config = dict(
    num_hidden_layers=12,
    hidden_size=192,
    num_attention_heads=6,
    num_key_value_heads=1,
    head_dim=64,
    intermediate_size=1536,
    vocab_size=2048,
    hidden_act='gelu',
    norm='layernorm',
    norm_place='pre',
    norm_eps=1e-06,
    positions='rope',
    rope_theta=500000.0,
    rope_fraction=1.0,
    qk_norm=False,
    attn_scale=0.125,
    bias='none',
    tie_word_embeddings=True,
    parallel_block=True,
    extras=['capped logits'],
    init='trunc',
    init_std_qkv=0.0398,
    init_std_o=0.0,
    init_std_up=0.0398,
    init_std_down=0.0,
    optimizer='laprop',
    learning_rate=0.00163,
    lr_mult_up=0.752,
    beta1=0.9,
    beta2=0.99,
    lr_head=0.0173,
    max_grad_norm=1.0,
    warmup_steps=257,
    schedule='wsd',
    decay_fraction=0.856,
    decay_shape='linear',
    final_lr_fraction=0.05,
    batch_tokens=[65536, 131072, 196608],
    max_seq_len=512,
    doc_mask=True,
    train_tokens=681100000,
    max_steps=5672,
    dataset='wikipedia_en',
)
Each number is 128 + 24 x the weight over its row's rms, rounded and kept within 0 to 255. Layers, rows and columns count from 0. Numbers have three digits each. The size before them is the row's rms in percent of the matrix's.

# up: layer 8 MLP up, 1536x192, rms 0.0586, rows 825-953, columns 48-95
# down: layer 8 MLP down (transposed), 1536x192, rms 0.074, rows 825-952, columns 48-95
up825 105:131152153154133128146132094135140086136141131105106148120136148155158143147126143122141148131102164141142120146107116186173142119096090137095110
down825 104:148115151144128150152138101109122124139096177094141143164146113119098108131121113146101156163150106116129124119103119131102133123130109139119162
up826 097:175146123154117109102148114178104109131183126102063143089133156108104141131145139102136119155113169099134119137110130120126150088126132150088115
down826 095:087094118132137127124121134115131136157156126154162099148170150099157121172114144112168131101141124110077150107133158163120112141099188076175128
up827 102:129070154114138098130128110136115130129107113149109078164123113095120155159120167147159170155156105140129145115111098115170175132111103118124109
down827 101:106131123150123168099115131162132119146114149158157138136131123172161133121079080112152090103096142119104108116079172140169137165162109098161124
up828 103:131096158126114085108129113115147200129143143098138138139115110150127145103135135150162157124138143130148099170151128106137137140138109135143136
down828 110:152161126133151129102108074132123116150120122128126133132081128141116131128114121167105110138133144152132144171123117140134146072142157085077099
up829 104:154142083170121106165148102157130153158156147126104106122108152138124106150111120110101154170145134101102108143131172144047096117148144115116152
down829 101:111142134120114158121125144140110114185104115148152163134154144145071150148169106119100121141129089123093132110108113094180134148123110085113121
up830 108:110124152098141125102083117159132150142168149081096096101139076125125140149117139164112106144126152115079130142116155129125153153118077109143104
down830 124:122151092125142127128083086131125102138106133111114139149101099134142117150115109104147142095133111128125133161116150140120168123098151119144129
up831 109:113165149151135107119182114078158121143138135100114135109176083146133114123172153121141170118092154108099127126151155105068139126146125114148126
down831 099:155151093106151105108166123092119097123093097110114154126129156083153135152092148075124116139103150147156131115099146096159154117138116107144126
up832 100:134118134105138150101140123156121147139131135136087120128125127130129133140118131085137143113091166132106140117146115125103118073132125133123126
down832 102:133143167093098114140112131109150126173141120151166127124112132124114117102135112163129144152116122112114115098121093137108106174110105151161122
up833 095:143172160133123104131131131132171174113137072153154156135133111112144082093097132125134126079122127150115113104136148139144098162159128136143104
down833 093:143086121115102161122123161116127131148109151124093133157144175123122165120085111106108140114161157145105091143141135137075128142082136143104119
up834 110:117110107161117117127154140121113131091144065140087123112145123148129127117091195121143123135115151098151129153168156138094109118158112084119068
down834 119:113159136135132139123131127126120106126138145142159168131117106164123118124126141128110159083128126142118130139113108141147163118163171141123153
up835 099:110143155130174117148122133142143147129175138099127116170151141149092106114111110126095143134124120115124104128114143146141145131120109122105117
down835 101:157120069066094146135106172152128116127162129106088120135108148090106098121151134139093122143143090148146109154142129085158138155135149191160150
up836 106:149116154129124125099095128113102142169182139152140115157181138154131187152145140149158144161066147136114110155101136153131124124133113145151129
down836 103:177111154137165130120121096129119161126087102103142180104107128144089085120115121128094112165122148108130112129166119134130107104121156124143116
up837 098:184185100176089166165145115161159131118128114120136130118110130170132165105136161150127150130123107090138152121166175145125139121124109124121133
down837 106:129137129128139134116134069127136148145095129131131129170101156105144147123187151103114065134135113148147153113109136112137125089129120100128150
up838 094:116110091080137140126133137167128109141151112102128118144151093153087115108135123091147133095084112101108124100172145150159147144127104132172073
down838 087:150138115172101130161096127092131138129105133131116150119152158112155075146139132134113142144141164150138148127077114101126131118145136111150148
up839 106:137114146090115103109061126147126172137134134151145140110139146150164120116191103128089168126094130153154118134186147143102184137136094121095135
down839 101:100113100169139122159139108129129118136115148142142107142151101115138120153049154106167143112135128068139144122107144142130106105118185105104146
up840 104:138143137103133158136119120124158148214090114104113142092165116108112157137086113104132137130135110104133128147127126092109112122116117142104125
down840 107:146136123164097117142097157131088154136126137132147134130121112100139141135084146121134146161098155141141116139094113116090098166137043126161101
up841 101:162125104127177170082130126146127126126162113133130109172101136115117072097121111147143110155147171126137133157147156142081144139109112127152135
down841 105:124119178094122117134099101147144079116101128106113152095148127132138107116095156120118139104125123068131121162158083125156153110148143101091105
up842 103:131083109135128078130121107134132161098140152139147088126137086155154119085162123124115153142129136149120108139134110137121149116128154155118135
down842 105:127121101138121129111126085111165133140114116126113131126083171119096166164108139097146095109156147148113161113112129147133131158110106137133123
up843 107:112125151146174094116170106133140148109168103128106110138167137129118160137113101118147102140101114115122162149116099193134135107143111087113129
down843 111:084125070129110137148136122107121181142097127136098171093170147135152121166099084147150143116104165148132123156128112127104116113131114146116099
up844 108:153117168129103096095140120164122088107114125141117136121171139146152156147138147145129174128104155163104137129181168095102160112146131141084118
down844 113:155131064108109120130161109129143119139131173142147152152119136099136161121135141143106095118117109066112151161125181143103120164113089117125129
up845 102:145112131084145109123106112116172124120137143122089131071090076157128111126114137131152114157174170116135156142126184126108135144157101110102143
down845 099:133124123119134144076147114127078143126067149149139124154147190126133161170083131123148168129104125152138119158162102105149123107124130123133135
up846 096:141096127088120129146160122143132115121142111125082140132117125136134124122124098126102139094111124090123136156172129172098106130145133112127132
down846 093:140101093143069117106153068139129122157171122166173125120117150128140146119144110157126122089171166116133122127135113138153127133124158146093056
up847 101:111157116110121128102170148102177132140105110053125124119136137147104118139138127146117115147112116170108102117134111170141116145141102187096122
down847 104:132079160178174137143118160123104134139131135126135146156136132171133156157127144143120142161106130138159108134142138146102129100099139068143137
up848 101:136105115114135121113129126140176156093133098145099173134126085175164135134148130109137131120107139088158109168136107161103152139124093156121151
down848 106:131126122148079070128087116165099124137178096129133148104132121108111068126127106147112118131141123116091151093153132131119099127144170132144129
up849 098:073116092154103099098164103120143185117129144091109131139145164144171110130143159145124125181104143124156128134108126105119123148141063111123133
down849 110:168147140110145155105099119135128113159138129163143138129107128125101150122124115117133116093114129159117116126107168148116155103098170119150125
up850 097:153157144103139160130137099168152151152100057127069130147139125132142155143121130118137142123101126111106119126149118199116152134085119157133091
down850 097:097093155147111126134147122123119148066135088124135170122172143127125091158120141142117149115124146114130125179122133096141100102150150086149136
up851 105:118117113125137101120118080117152143123141111117129113137170152174086138149146149173121152143140138134130102116142143142113100107149125134162106
down851 101:100121103130121103165104133122167100146092138101129184105116145131083146186120135127116116133143091094140139098115095159110095154166131080090131
up852 104:114136119135091137107136148108122085098152118131094120110150185175144089129125200164148155148111092112093104157142120120112095131127091134121135
down852 104:107152114140120111106140101144101128118154125147117114136109165113131118137140110112108144121142161124126118080131095138132165115135147106158112
up853 093:148081143127145124115096095154124120121132133128128148132145089159115116105133167092097138100134170142110138130130150117157137152121122138141163
down853 098:088141159131111128158170141091129144118131164112143097135151104148160136140148171115096104130125094158134172141111134158141137120156129115135127
up854 093:110097159174126139096126101134168155095112159117086126132119116134121103102072148127148125117155134180147078145117133142073153168137118145134107
down854 092:112099120115183108152116161144100130140156086115154139128121132143104120189123145141095163164128094129117161150132139113149135146139118098130156
up855 095:156139103129141115113142071134151142210123137066078132176102126119110129112152110122144118146152186134097135142121160110143146123118143116075107
down855 097:119183180116125146117136174132114110080149140121095117111144161137137170166114082136144141133088076116167132115130128123159155144144132131173112
up856 102:097166115147120101114113125142115159165150119116144144118147140109116173134119098134118136202122107115141110134173117156112093140116157127115145
down856 098:120112119124092140110122146141154152120132131141070114171145135126097092143143189161085097136166137154108147141112131147196133135056117144107094
up857 108:153147152127126156145094098139190109113197099070089082152125098158110117152088105114165156174167123120084131169136145153123137148124115119146104
down857 101:139122150125141115114111112135180127125120206113145124145100113164130114169146129115122122065102097123133100123157149136135132128135107146133129
up858 098:163128157153107121123137110139110182182143113101154106137120129136100155105137137146177107159117188149111116114140152165097106118123115113107108
down858 094:140118170131179149128134146118092130107116113060086150090161098147142137111131125075126134133121135154116106165110136078122128133159125103152181
up859 096:108140129147119121123122143142136120131137141124146089127106098111134132164085116152153093182138140139143145150151153123124089103163127110132138
down859 089:121093060172101112162142134147139127138097130124104120067140114120072131140141158143115118121138131116172168125080097111111137112151143113092131
up860 094:115122111121105142148105096179128132183127111123126143177136105139120151134157129093159143106115122141136128134143131103134146114105090130129135
down860 094:155145146104145071120115138145144149091153130098140140102157112137126139113103131169104095112143129114166134085130106150148132147149142134126128
up861 105:117143143122083092098154106155140141139102133126160123101134120127149107082142107127107141163152129171148124133120157125148155160123127156111129
down861 106:103126084149129123125142139136089110142147102091140153153114150146109108108137120123127141124105126110083150119140163154186106110156161111099106
up862 103:143094101101171109124135105135153122148123115119102097168128094124113094153086117120116152155122166153118155116095112103122115130076114154108098
down862 110:126129174153109162166107126138138097108116149103118133130127090115075098153168128150109136135117137123170168150108100124115175113108139108101185
up863 098:088112088139104072150153115126160130165140122160172115104141131136156122134147149177134143118125095107147163183175137142141098156139116128132120
down863 100:161165108162141145112123102136123130135099141151126114165095137122093128102134104060129119146136133156102139117051117116149152128114129156168135
up864 102:130149099146174105101117111121164160152119172127117152117129115119152148110121171126101154099117140162116106127138126131068105138140112129111109
down864 098:140115161116142145125057123125148069140112125156133163122157089123088130143102109129136137101179141150121107141123166126155195126132128146121146
up865 106:128122158100104108145096122129199147090122110130154159125117084098146126093136178133142139113085110135143111082149123118175110172135145158130102
down865 105:124114097123142160101106112166117153132116119118155111131123145116143150118099092134100134131129124135157126135146103093146159113076089088126132
up866 100:076166124156137139124104129140144089130098113115168126162148163111112084137110114127104137143087105130112141150132158152111109113132086132146124
down866 097:122081157106122129121179107155089160162125139154119095150120072114154146104159123128145148164094122170124158127134104125125181133159161139069113
up867 102:141121084078153124132149114142131122140110121131086146142126080160124150127119116091129090117088164129127152159121158152133100096086122173108109
down867 098:145142127114119135128116130172133151143126126134163167117137146091121122188132121157156155128139098127145090121137147082125155184164106086122157
up868 098:130127162158119133129158134120139120074185117119135105119126117132090120134095128128101152153100121146126139152127148169092157149135108157138129
down868 097:127100110160134142142141101123133117156145100139137116127122145158149101144178085096114126137162101130141109073109140107111140086141107110134158
up869 093:102111099156133142136171101101143071114146149124142133159094087111128082175136130145090155130143112146140142149115111134100149149157138156083117
down869 097:112134109108120146151103126116161186141120108110119076074156140145114151091120142139133118143100168116094123130117186086131155125091131123162153
up870 101:141134146165118158075147131117169142132136143131107127108109074125153103089123127152158145155115107122169142137120132147091133158157135126146135
down870 104:127133104136127151129071130143119152159085114115104154097131134122115128140108142138154136107143164117124095137154128133100092129099088164079155
up871 101:127094108152146119126122146137139133103167148127072147104177142153058098121125142159124173139123150113126104130136131147139122102116149161121117
down871 096:129147098141101130138105137156115132124120159121175140101090105116121143154163121081129144081174114163154163144164129064145155160100110112146117
up872 096:146188091115139111131150131142147113142172097087143102117139124128104162128140149163118157154144103103139128139134091131106074154124113158134128
down872 092:107096153145132150138104100130111130088138122157091158130104112148140156121124149131156110101124147090122139113104130097105168173104133114127126
up873 108:140149109113161163104129104123138148125139106131138140175143115111149134115104098163104120159123163163104122110158107190125120116143096126143096
down873 105:119137115126138118162124089149112142176144133109150146107086118092188120120107101122140089100102121091155184100133154176118150116133112119101164
up874 107:138130099124104135143103132113135180100144165151139091114141142113078102107120139138105140140064158135110146122126137111110120102156147178114085
down874 106:100103110142141173117131157117135143163111120122138146131148164108108102125086137145107141107112110159100156091110120115146130099112108141141121
up875 097:132108119086156142179131088158132108111165099119150125151156080128118143118100157130135173142147076160100132135171148098134114146131111132140129
down875 096:126171102151088109139153129101161172125103119130142107165078142142082119123141113149086120119114144099182118123075115178096123141132115167103120
up876 105:137086129104122129099125107118128130162167148146175125116129099127162131137116140161110160149167121151133098154152116165184121145130102150128112
down876 107:113142146133083119140163144126173135073134135115084109082119157120110111104075115154160107092119091109134112121085115172173198134111145130149123
up877 104:101104119116121132102143133151111204139117172132105141092136127181131116117147116147107146130069158117167128137143114088110154115137108150158111
down877 095:116115141131119189164114132117165110171109122102123121167144117138106120139155168122091124169146146111127144098168133137119092149130129113097139
up878 101:125138148078133124122128133090166173137141138108127098167160107099122124074075152132086176143123144127123129138172137108093122104164106109149102
down878 101:148130119115136090143129097116127141184163142147115103117128164112161162122140159114136117130129112113123131100122118130144125115127173113151073
up879 106:097155146120123090127122128143127124117164122131099128079126132107110092150132119105139122114150187185166126153163132111152088111176098146113154
down879 108:167153211103172145147091115128136136128130142108131118134149171110108133103132155158127147115129101107162099132138127085113120150164141137116165
up880 108:144079144131077118089104089116151149180149153129115133120132142153124101124101131172142109102116140164146123116152114186120165127125121137099100
down880 113:127074165107138142153092134131124153104143132126127118106132167141095186134121172120112119123141095144084103137176118116129151120113091178090146
up881 101:102103078131112124143157137122153106157131119120113097151096120114118155124152120128165119153124092132132148153179117110122115149165109092127114
down881 104:149088178098128150126092107082096114100118149123154117125165114140155123121129121146112118109117167097131104130108167104144122108137143156125175
up882 092:095135076144124146117137131057115133142150125142140100155116103114143087135113126154149131155137148155089152122137140121137153161126120121135126
down882 094:157100144160102081185136110145139130087103145132178169085128138160148146141125145107096131130156139128159124102105107105104129160118124114098150
up883 101:132129140099073125195090111154125171115168151085089131141135075152112116155134148142109133074141126148112130118117096179158128172143118129173109
down883 104:097159133114178134122151106163136142137113134135153119130144136156071078104127086111131130119073094152105133158128133131082130132114107100153118
up884 100:103125141130101089123082115145130086109145099125119124155109144165128098149140133175137154122159164103107126128151134134153098134134105113123123
down884 097:128094107173160177095132102103110150168104125119151136101088094131143143113120136066120132131091104118145143096109204146130135129152127098148102
up885 102:105152068102142150087119140153128170126148106135159119160118171110124098116125130133136155156109147147097139164182133139119111147123116210146107
down885 106:125148147106139092140127159092139107118156153097124150124113157112145191158104116141104086118131144098154118123124166119111162109100105105125104
up886 092:136134112136084140148127141076158133131170143110125086149124115105119149124128147165111157117065109083120094170114158189100143121147099090126122
down886 105:128104145159142103097177138134088128136114138144130116114127119107120086136127135147149109145178172165085143086198118100138152135095155141155096
up887 106:105125112093152108147155107155140132157159108144063125139165130138148133145100110119164112156156111146133114152117135112081132127154087126108101
down887 108:116141132161135078167142107102142085152123131129140077112158103137136121121122129132101118133123167121146114095132176151146107138140148178199124
up888 106:124149143141133139113176152140155160158125107115137106144139112147120141124074144133112079155124139108176150120123143097129141114112120142113150
down888 105:130102162127107108137127131116118210161128131125128128156123120168128099153119144141133117170134107099136125144088122136108185145157134143139162
up889 097:172150101144152136131159105106145151128123116078151099125182147103124103144122104125125127124143178134140051121137135178095109143158074131192151
down889 096:122104121118117106150143158125125099141147099137119137109118120144136145121175147160122116153102067110116187127133122088142108147153107114083096
up890 098:119182129118124120128147112117116149168129127152059164118137116116099113122087156128138141139090105160164134118139106100109117139163136165091130
down890 094:077067155127106117139102153120116100158125126145146114148118139155143130119114133113100127109145148106128124166095116169174154137140127127109099
up891 095:105152123094144128144138146129182109134138153148093120121134139138134094117091124133115158152106117093141115108114107120100141125129121135124122
down891 098:136125094142089087109140140120155141134134143113164144104096084103166157120141142177132135144140133142127105139126186116130122167136113139114165
up892 099:156142097125159109123125100134149166127118088142104111178151095135113110140133133144086144167096153137116168135131149123108113153173119112094107
down892 099:090105125095129134128122119104127102128149139123150115110143119180188123145143129113114105136148124083108109105125141125154153131136127111135121
up893 104:107129110123121126151140120124126098147090169118130164137129106140139104115129189164101134162164121181091138147192151135132175112096111137096086
down893 100:143157151102121163141115148126144177126177085097118120118129167103131111131073117114131136115095140091158135105087113095108111193122092119091098
up894 103:124150120105169125085125111154110145125141160119126127166138084126107163115078144141176105132131134103119094178155152145151112168096120169146112
down894 105:141113086159124134161128101115131148112087093108127104090131129122106101123113119128117137152142110137194147088129128090142098123126116152129109
up895 097:101126134115104132153132119120128138162165171122103159111110130160112130120107120168155096171142148133124153107139154142105137127097109137114052
down895 100:128148109165181155127171109108167118129155118093140165159163164111126125101140074107159130100169130107145075167135105145159108131157112119107150
up896 104:143152136115122152092158068103136068086128093149161156153135102180106100152087113122164129141156160106130152111130090144147167111116100146122118
down896 097:109116147120136109155121150106152125137133140128113088138172122156134118114079132112122121130090144145089114152127120146132112103142082101131118
up897 092:125112114169140117074110146144169132177161108116132110140151095171086095094105168150124168105131148119136144099162126100144126151121164135134083
down897 095:142130133126126118214107124111105138109109146148112146136102151107159144119121105128107095104157146117143128142127098162125119105152034112100131
up898 108:089121142132084135076114108115163132107115118108129125117150142106160098130146148120147123147131120106103110131120150137133162138150110132138134
down898 116:120118108144129115148111122140120131152148170188118135151133117129099115078127145087108080102132133128137171121114117164130169123158111147077149
up899 096:104127164120164111118158087092166116110134131133162130150141122124078124106137153121147184104165118112140117162134111140082134127153080137169135
down899 093:115136086126079110132101130119140111137123172113156109174139107122170129134129102146150072149076158114109144065131137096156151151122145122132132
up900 100:150131096137117139124117103121131108109095149120125164126131125113141145148164130148091119132136139087148106151164157116103134124131116154153119
down900 098:096158149119131104134097118136127151148177147101122119163131144155105179099128126098107149117110095129116075168116111107098103127162095136111130
up901 102:154122141151096138112158107134166142119147138117108108101151128152125122140089138145142115121092147068151159157140109148105192142135103152138149
down901 113:090148178116125137145144083141140138149143107126139141139144160111116104115103125082133141113125093132104133094118142157197146140071135149117178
up902 097:098143169141162086077129114081130147097126112083087124104145112144144130105143123144093085144155125083109140153127154129146138143103106118114114
down902 094:146123142091139119116134139112115111119142143122144140139086147070121153109155126122126183111091123123086139140124109155093168176165126106151113
up903 105:180104112100112149101155090140128126081109100121109132140124072119127125136114136187104104133069159094174132090167134122091123152159118147111118
down903 108:132156157155105104128149099118091135153110092132128142148121116141107110120142146102185161129128157126120098129126089086131132121122105145162132
up904 102:136127128129092114135135135167144103154158157114106071130113126115102122137131123166146101133130129144153104132140144190121111106128112141127134
down904 105:101148137140130117134156121087141145099117129195115146109146154154117136151175142085158138154186131187111130104129139113110094136130084112139143
up905 094:108134144151111142169143117132111096090106092153170105138143131121125076115125150141111122152109111092128152107113131142148108120161082111097120
down905 094:122139106124115135107120147143091192177159119074124124111131120142148157143111086119159161097154137122158133156145131133115157134118123113140114
up906 095:134150131094122117131159100132179113106109157075082165107198091169137120108102143109107116123156127136140133174100099120127115131133165114106129
down906 093:100129109122169156096155120097132174120154137168166086133115129128170146089185115160130145103113130146139107082133128121066122135100133163162154
up907 096:142145127127132147132114143103137182136094164099104127141127124154098139128129092135106115130158121100116125090149183148140114175142135138122141
down907 102:101126129133112114145123116111138112172161140143159137143157109122128165091167153107116126136158107115056132122133155093143122123114117140156115
up908 094:116122125132104107122150162139164126107142132152146159132177132083110133155137161128191166143145142141162108097174115113127132107147179113133146
down908 094:137150131125155174120094114111159109177127092118106085183153118117154105146156105142102126103085129098114130145074150125141133120109146128132077
up909 103:107106121133094106129120086134187114146110136141162119139178127161142135118122145114113161127123102159142094155137108144136171128153103146147098
down909 096:155138141144178162151113154151121125141145163103124156072120122132132136105119081137165104172101127099158120107128160149121131166113158163147138
up910 093:125088147140116132109150125130161095139129110103136122095147136104111167144115152135141126118115086097185139168148099135151152143146139152100175
down910 096:138151125135157135093059145133120178122122094155093132172138146176131118109073125146142123114129165134107119135102156124120107142143126120130154
up911 099:130090158110106121109111124139142092169129153092131116157122151170145170133155160129100171088121131136150157135131146147165137115126158146119117
down911 098:151132110126149154153118125111129155125127110150131177079128124128114141127118122106128145152140092132174111139107100120135146128152116096161135
up912 097:127128172142112135105154135105143143139148141094142159159157105150115113102124091099126113115146146102156118139152163124128162096155112129140114
down912 100:145144089108155098181105123095130148127125109120096119122129161124167109147126132094135134129104148122088161117120142101158144135108115133137150
up913 098:172145140118132136134104140195118143121137094105100130092129112110112116130093130178132160154111121104153122150146135134130093130099147130124144
down913 091:124152143119115131130104116142162133119115102143116113149131156154114141129145169118096131167182118114156156109137117094125141145140114116119129
up914 100:077112104118125104113174092174103114089117105129124143159116135125154107117142128141109132089127151123137136159089168115120103164136088163117110
down914 104:136173120134105110135120145119138102129140128148160097119162094119091106114134086130146169115141122192162123095136085138129159100104156145121118
up915 096:174117125125123085134144124116122130140123119105173145173131141167124136148110112171157135107146139093095147131143107123145115111126147123113140
down915 092:140172088104156161118153120167155148123120114182127145100130099109108109129098123089118109152175115129126144127131103128138133132080125100091125
up916 105:094143129133120088113168117100156132119117114123142138103140167147111135130115129130130171140142136134184130128130194092127146156128077121080106
down916 105:144116140153141142140110083187128122147151130109160130105138082128093118117104124139165149110145143116113140135101136132107148111147160122137090
up917 097:104136156133126123138121126098167085154129120099157161131171132097100135111139133153149144148093140165114085146162124139113136131136104145107121
down917 100:154152101132144071118164160118114162145139101116104134124111137151144136144156117116122132083103135116082155133140135097121137115146116104132124
up918 101:097130074127169162105109104122153175116119135097127118140141115116134081144126147095118115173101138109091142136110099157119141144127100155164128
down918 103:149147109160100131138111121165079129116118132153175148104100139118128118109101143133106133143115114144137100123123119108136156124110128111136118
up919 098:109124159171086156136128145161173141099135098096145130165158118145139136092111120098132141126133130115139143155164108110130135110119145158144109
down919 102:138126114131143099075121105118105131197118154131123132127163128066141131159166123117132136132121107152115169163115125128130102151138095145112119
up920 101:128177134131125113118130110120113129168118094108148101143092089109117095096113132142097095149129110073141162114146098140163118122125104154119132
down920 091:116135122147140132106096144109141138131148160155152141127118166137123139161086143102102107104145096117060148150119107164146106141133130125093103
up921 108:111142118126105133115165153095180159119187108122132126113147091124095122124136128134138154123077140081172156193163159104114176139131084148126122
down921 115:118120113164152104150158112128157099113111125113126104099157133162111097165087124155151133113115160149102132110094134163150115109158164169111145
up922 102:117139138138138101114204101147154161107137082151145137130131152104100153122166114114122120153123105178102107152141174124130125146157134120092099
down922 102:197118162147116141143107133127126102115133139135107116108137125143107101161115167156134139131123139090156116103143051168128150114096147134160169
up923 094:112102122107132112113111140146124140119118150086104127138170123130121109110127089102139188107110142141083098166184149108104146129113141105144136
down923 088:172130168159134158131101134105093144156125100162115069126141149116123130137178165114148113096108149115129144121110152139099147154131126124152122
up924 096:066076139150120116103121162163122158154150161126100105130129131163089127176085128144153129149129156106153142140163165100128119111137110152140101
down924 106:168136111108142154144122101117132142107127108132127134096144129118124092094141104123155122083119092128133123103095118107157157168107145131106162
up925 099:132126123150121130131184117143159134103150094124094071094134156139118082129145183146081121134096133087135140134126161121126128138145131130092102
down925 100:122122101124103115151108110166136111115102095115153162140136143099140112115113138093137134161092137096140194143117167132125149107093113157101167
up926 093:116154140183134124119138109126126139153103109104132170110138131147149147109169119156179156147068149103113173129139138125096106155124136132117085
down926 101:138101112109146165139138120102108134160152119170130097122127124112113139118106148098057138115123140155123121184126117112133143150140112150163126
up927 090:123114100151156101115114074115134144160090106116134158163123163116167122147148085118183135116156124104146163146126143119141109082154092145097075
down927 093:129180113122146151155140225144113118139134146106114085118133126129101144127088162148100133149133130167110109103152113121071162141139114144139151
up928 103:150101140145126096160131111151126162138148146121114107200133077167125151114131109111175153151132146162113125140111145092123166142133104136136100
down928 098:148133142121149159104153129127093103160097055118132117129110162101095116103114155112115147128128107112140156111125155170149118108117157139132138
up929 106:133160140111122132106118127098156147098138127111178093081169106131125097121110118166123122161130106146111139118119118140153132130110120126108142
down929 103:113132128166105150124134130133198129103114150156069098112092177102127150169134122121094101187112126137101118126111139141133114073132099159121163
up930 104:091180105118125143125111108126107096133157130100117143142125106088121120137121124156121152121127142105150116117142131114119155135130146169123159
down930 104:124116144150147088127139128103138152086145110156125128142111137124100113125195124159132103144106136143086120112098123121129139125112087108117134
up931 104:114125143137120105106149132127158166101134118147136109126160180134104130098094151149141166141106149103136091105185127104079128140154128116141112
down931 104:163114133150148103078080135129088133128114148144149140141120105090129106121115120099095121157167147083112105138104136155144148157126121133099095
up932 101:097107126136112116137145118147119156143140147132168093135136116126164105096069149094120145129106126105121094108127145126122139159123136105164099
down932 097:134151155121115121118103135148145140148131100117103120125080132128104145164186138095140122142122162124104113092159109099147138138141093139118156
up933 100:126137126102161144123125133124135117136119121114111101126122169156122140036123098121117135082107140090145147151121138167144158106130074139098131
down933 102:108149178188056146122131106094164108104148123175152103121110095109128127182115176143163113146135130123127130122099146096141140116103134143117067
up934 101:088166157137153120138149130158145113156113132143138114115115121130143095115140111125170152099096145128166146132126122083116073171117062165096127
down934 112:161135139098115124124121112125143091138137130121090148139135124126108166141132109141077157180142110156135114077135138136125146146123170110146100
up935 108:104134148118144091085156092103152150141120130107137091148107144183099093129128127106153142111109129112118122107146126125105197179130153118111122
down935 105:118093062161106165158124127092093105129120095129163134141105138127146073098144134158112125111110152119118150119129184161169108138166088085089121
up936 103:117129141142161103139157099157177152121128082134132129092139094102099111096158103121178114114154121130203148108113145148140104172144113170098162
down936 108:145200142144095128116140150162117125147138133113145160092136147122153132127134121143094130105118099139130122114116092137155189158155124123141123
up937 097:150146088129153123125168122106125165123136127118104166075154144108100140120149078112125170170147156132111142155132125170120144155177104139119112
down937 097:181148115107099139145102140114181115163116127141106111143144112115135118104112159149170096124103132141124114124171104109132107111068153127134119
up938 096:127127126090165132091107132122133125157139171151093092123132092114132146151120123135128158106129142128084120149134160127088179134151113114082128
down938 100:101109148127122125169117137128113114098115127085140159110132132101105155134140092115132100133096106113136125124136136102158119146152137095150121
up939 113:091120170116102131115124111158178146167107154136194150159104100111119121095111122139161179123095105133165092165166166142133147161146139116125117
down939 113:135124136178151126161125145139135093094119159136101084123123083139141150144129156150082088140097101112167130141108097143104134141100115127129151
up940 099:101127126160118181156145108148147151138126147130134129103138138121141107113090110093111180136121118131125092131105149135109138131128117155122146
down940 099:123109172135120129108154114075081137155128093105147203160137110117130107140173132168127144141100173116082142084134134104122095124105122113103123
up941 095:147118123165140115123141114113121138163210159109110134135114157128134177126159101128098114103149136091157121134137120197111126162120135121151126
down941 094:111126101130152089125149130131175104111083076132113129110162160127133124132102144136156123143122143168110097109114162077144136107110106113118143
up942 103:130171135103123135048122118154160127134109121135149116150140119128143130126131130143070134151110136124139150077131139148144139137119106156121135
down942 110:129090150150153117138125133134090148127090137115121183119138165150130146133124146119115108123108138142116086096111105142126147141102151156088169
up943 100:154126133095154146120121099110108116135145090130126083090164138136149125140143143154145115158144122129095141140111114116134149152132120111120154
down943 104:133117120136134091169161165136151126116099162101117167108099117125176122110098117107125119100102112158154097118144148133076116103098180128132146
up944 097:101109141158125114130170104145143186137090105096105091152128130090138157140113122132126143144156134109131152109116122125131095116159142129108118
down944 095:162116105107154072099101135107084147126172121158126135158124147156143091119149145079149128107165110081189147142147135151144139144090119155105092
up945 103:132140109153096147120154137083142115150130115099083106165142141138107150135156108118140125132104136124141126131100139082136167166149136141109079
down945 100:141131141127117119151192138191104134119106118123120103133102144114160131144133162147102158166084135145118141123202122155096118147093093161131143
up946 105:145146091116117114145102106170143157114158114130111150119100151102070105103139172187147175110094165117155119106156118144117134158153131130140135
down946 098:103095172122122114074130143166110102129123132143181064079162132123145149157130129100116137174150116140150138162107140111154106125115134114122087
up947 113:096130144102149153093139112153122112115122098126116092137136125119120125090134145135129170128103112145123135148138078163099149137123091205129109
down947 114:128131151131146124119159147140106124145161119161149155110146086149130111143082123123118152096133096165163145086126140149129122134114103104110097
up948 101:121132166124112116128132124172104164117148102141125103105168115147115097125122129147114150153093140156143120128175086107160149110136153126128131
down948 099:125166133141075120138104114112121120158129151116136149145105129148132134144167131083121116105148133121133108123146123152128123166124110122160122
up949 101:061122163104148084128134120119145112121098154120101119133136151128127088129176120107134147167162178145113106133140125097139191109136135145119138
down949 104:116163146109119130139114116115131105161121117142181113127126122092132173136102104161123136122112101078149151106161181143136091087162102115165079
up950 106:126135130106102105124166132129140144122145073098103111140121147142078154136096153103099159097131134113129153117134132149100169139119106127116121
down950 097:125125095170116150103128140085103107131129112149117109140130125114119129139153132102145149102134102137120168138123142152089152090127123128118141
up951 102:097149102122119158124097141118128144116134121115165131133170109147149118158119130158093127143084097161141131146125122107104185141123075137124129
down951 104:148139136120141156142160108110116105101100145087096126139156116137135149144104129101116110146134133107150189143089124156133142095159136134131101
up952 100:125103141097109169126103104149141151172093095109091107142110098127115125153071127126103082135158108095183078138142098195131132155116115132129144
down952 095:119094135120141129107139130107084092128150138111182170137160155070138132114138149119155138127107132122149145098145102094139126137126096103123115
up953 099:117171105097113117124123112143127106147148120107084115136117178157117144129149100133151118152125162126153087147126120096119155107147115124083140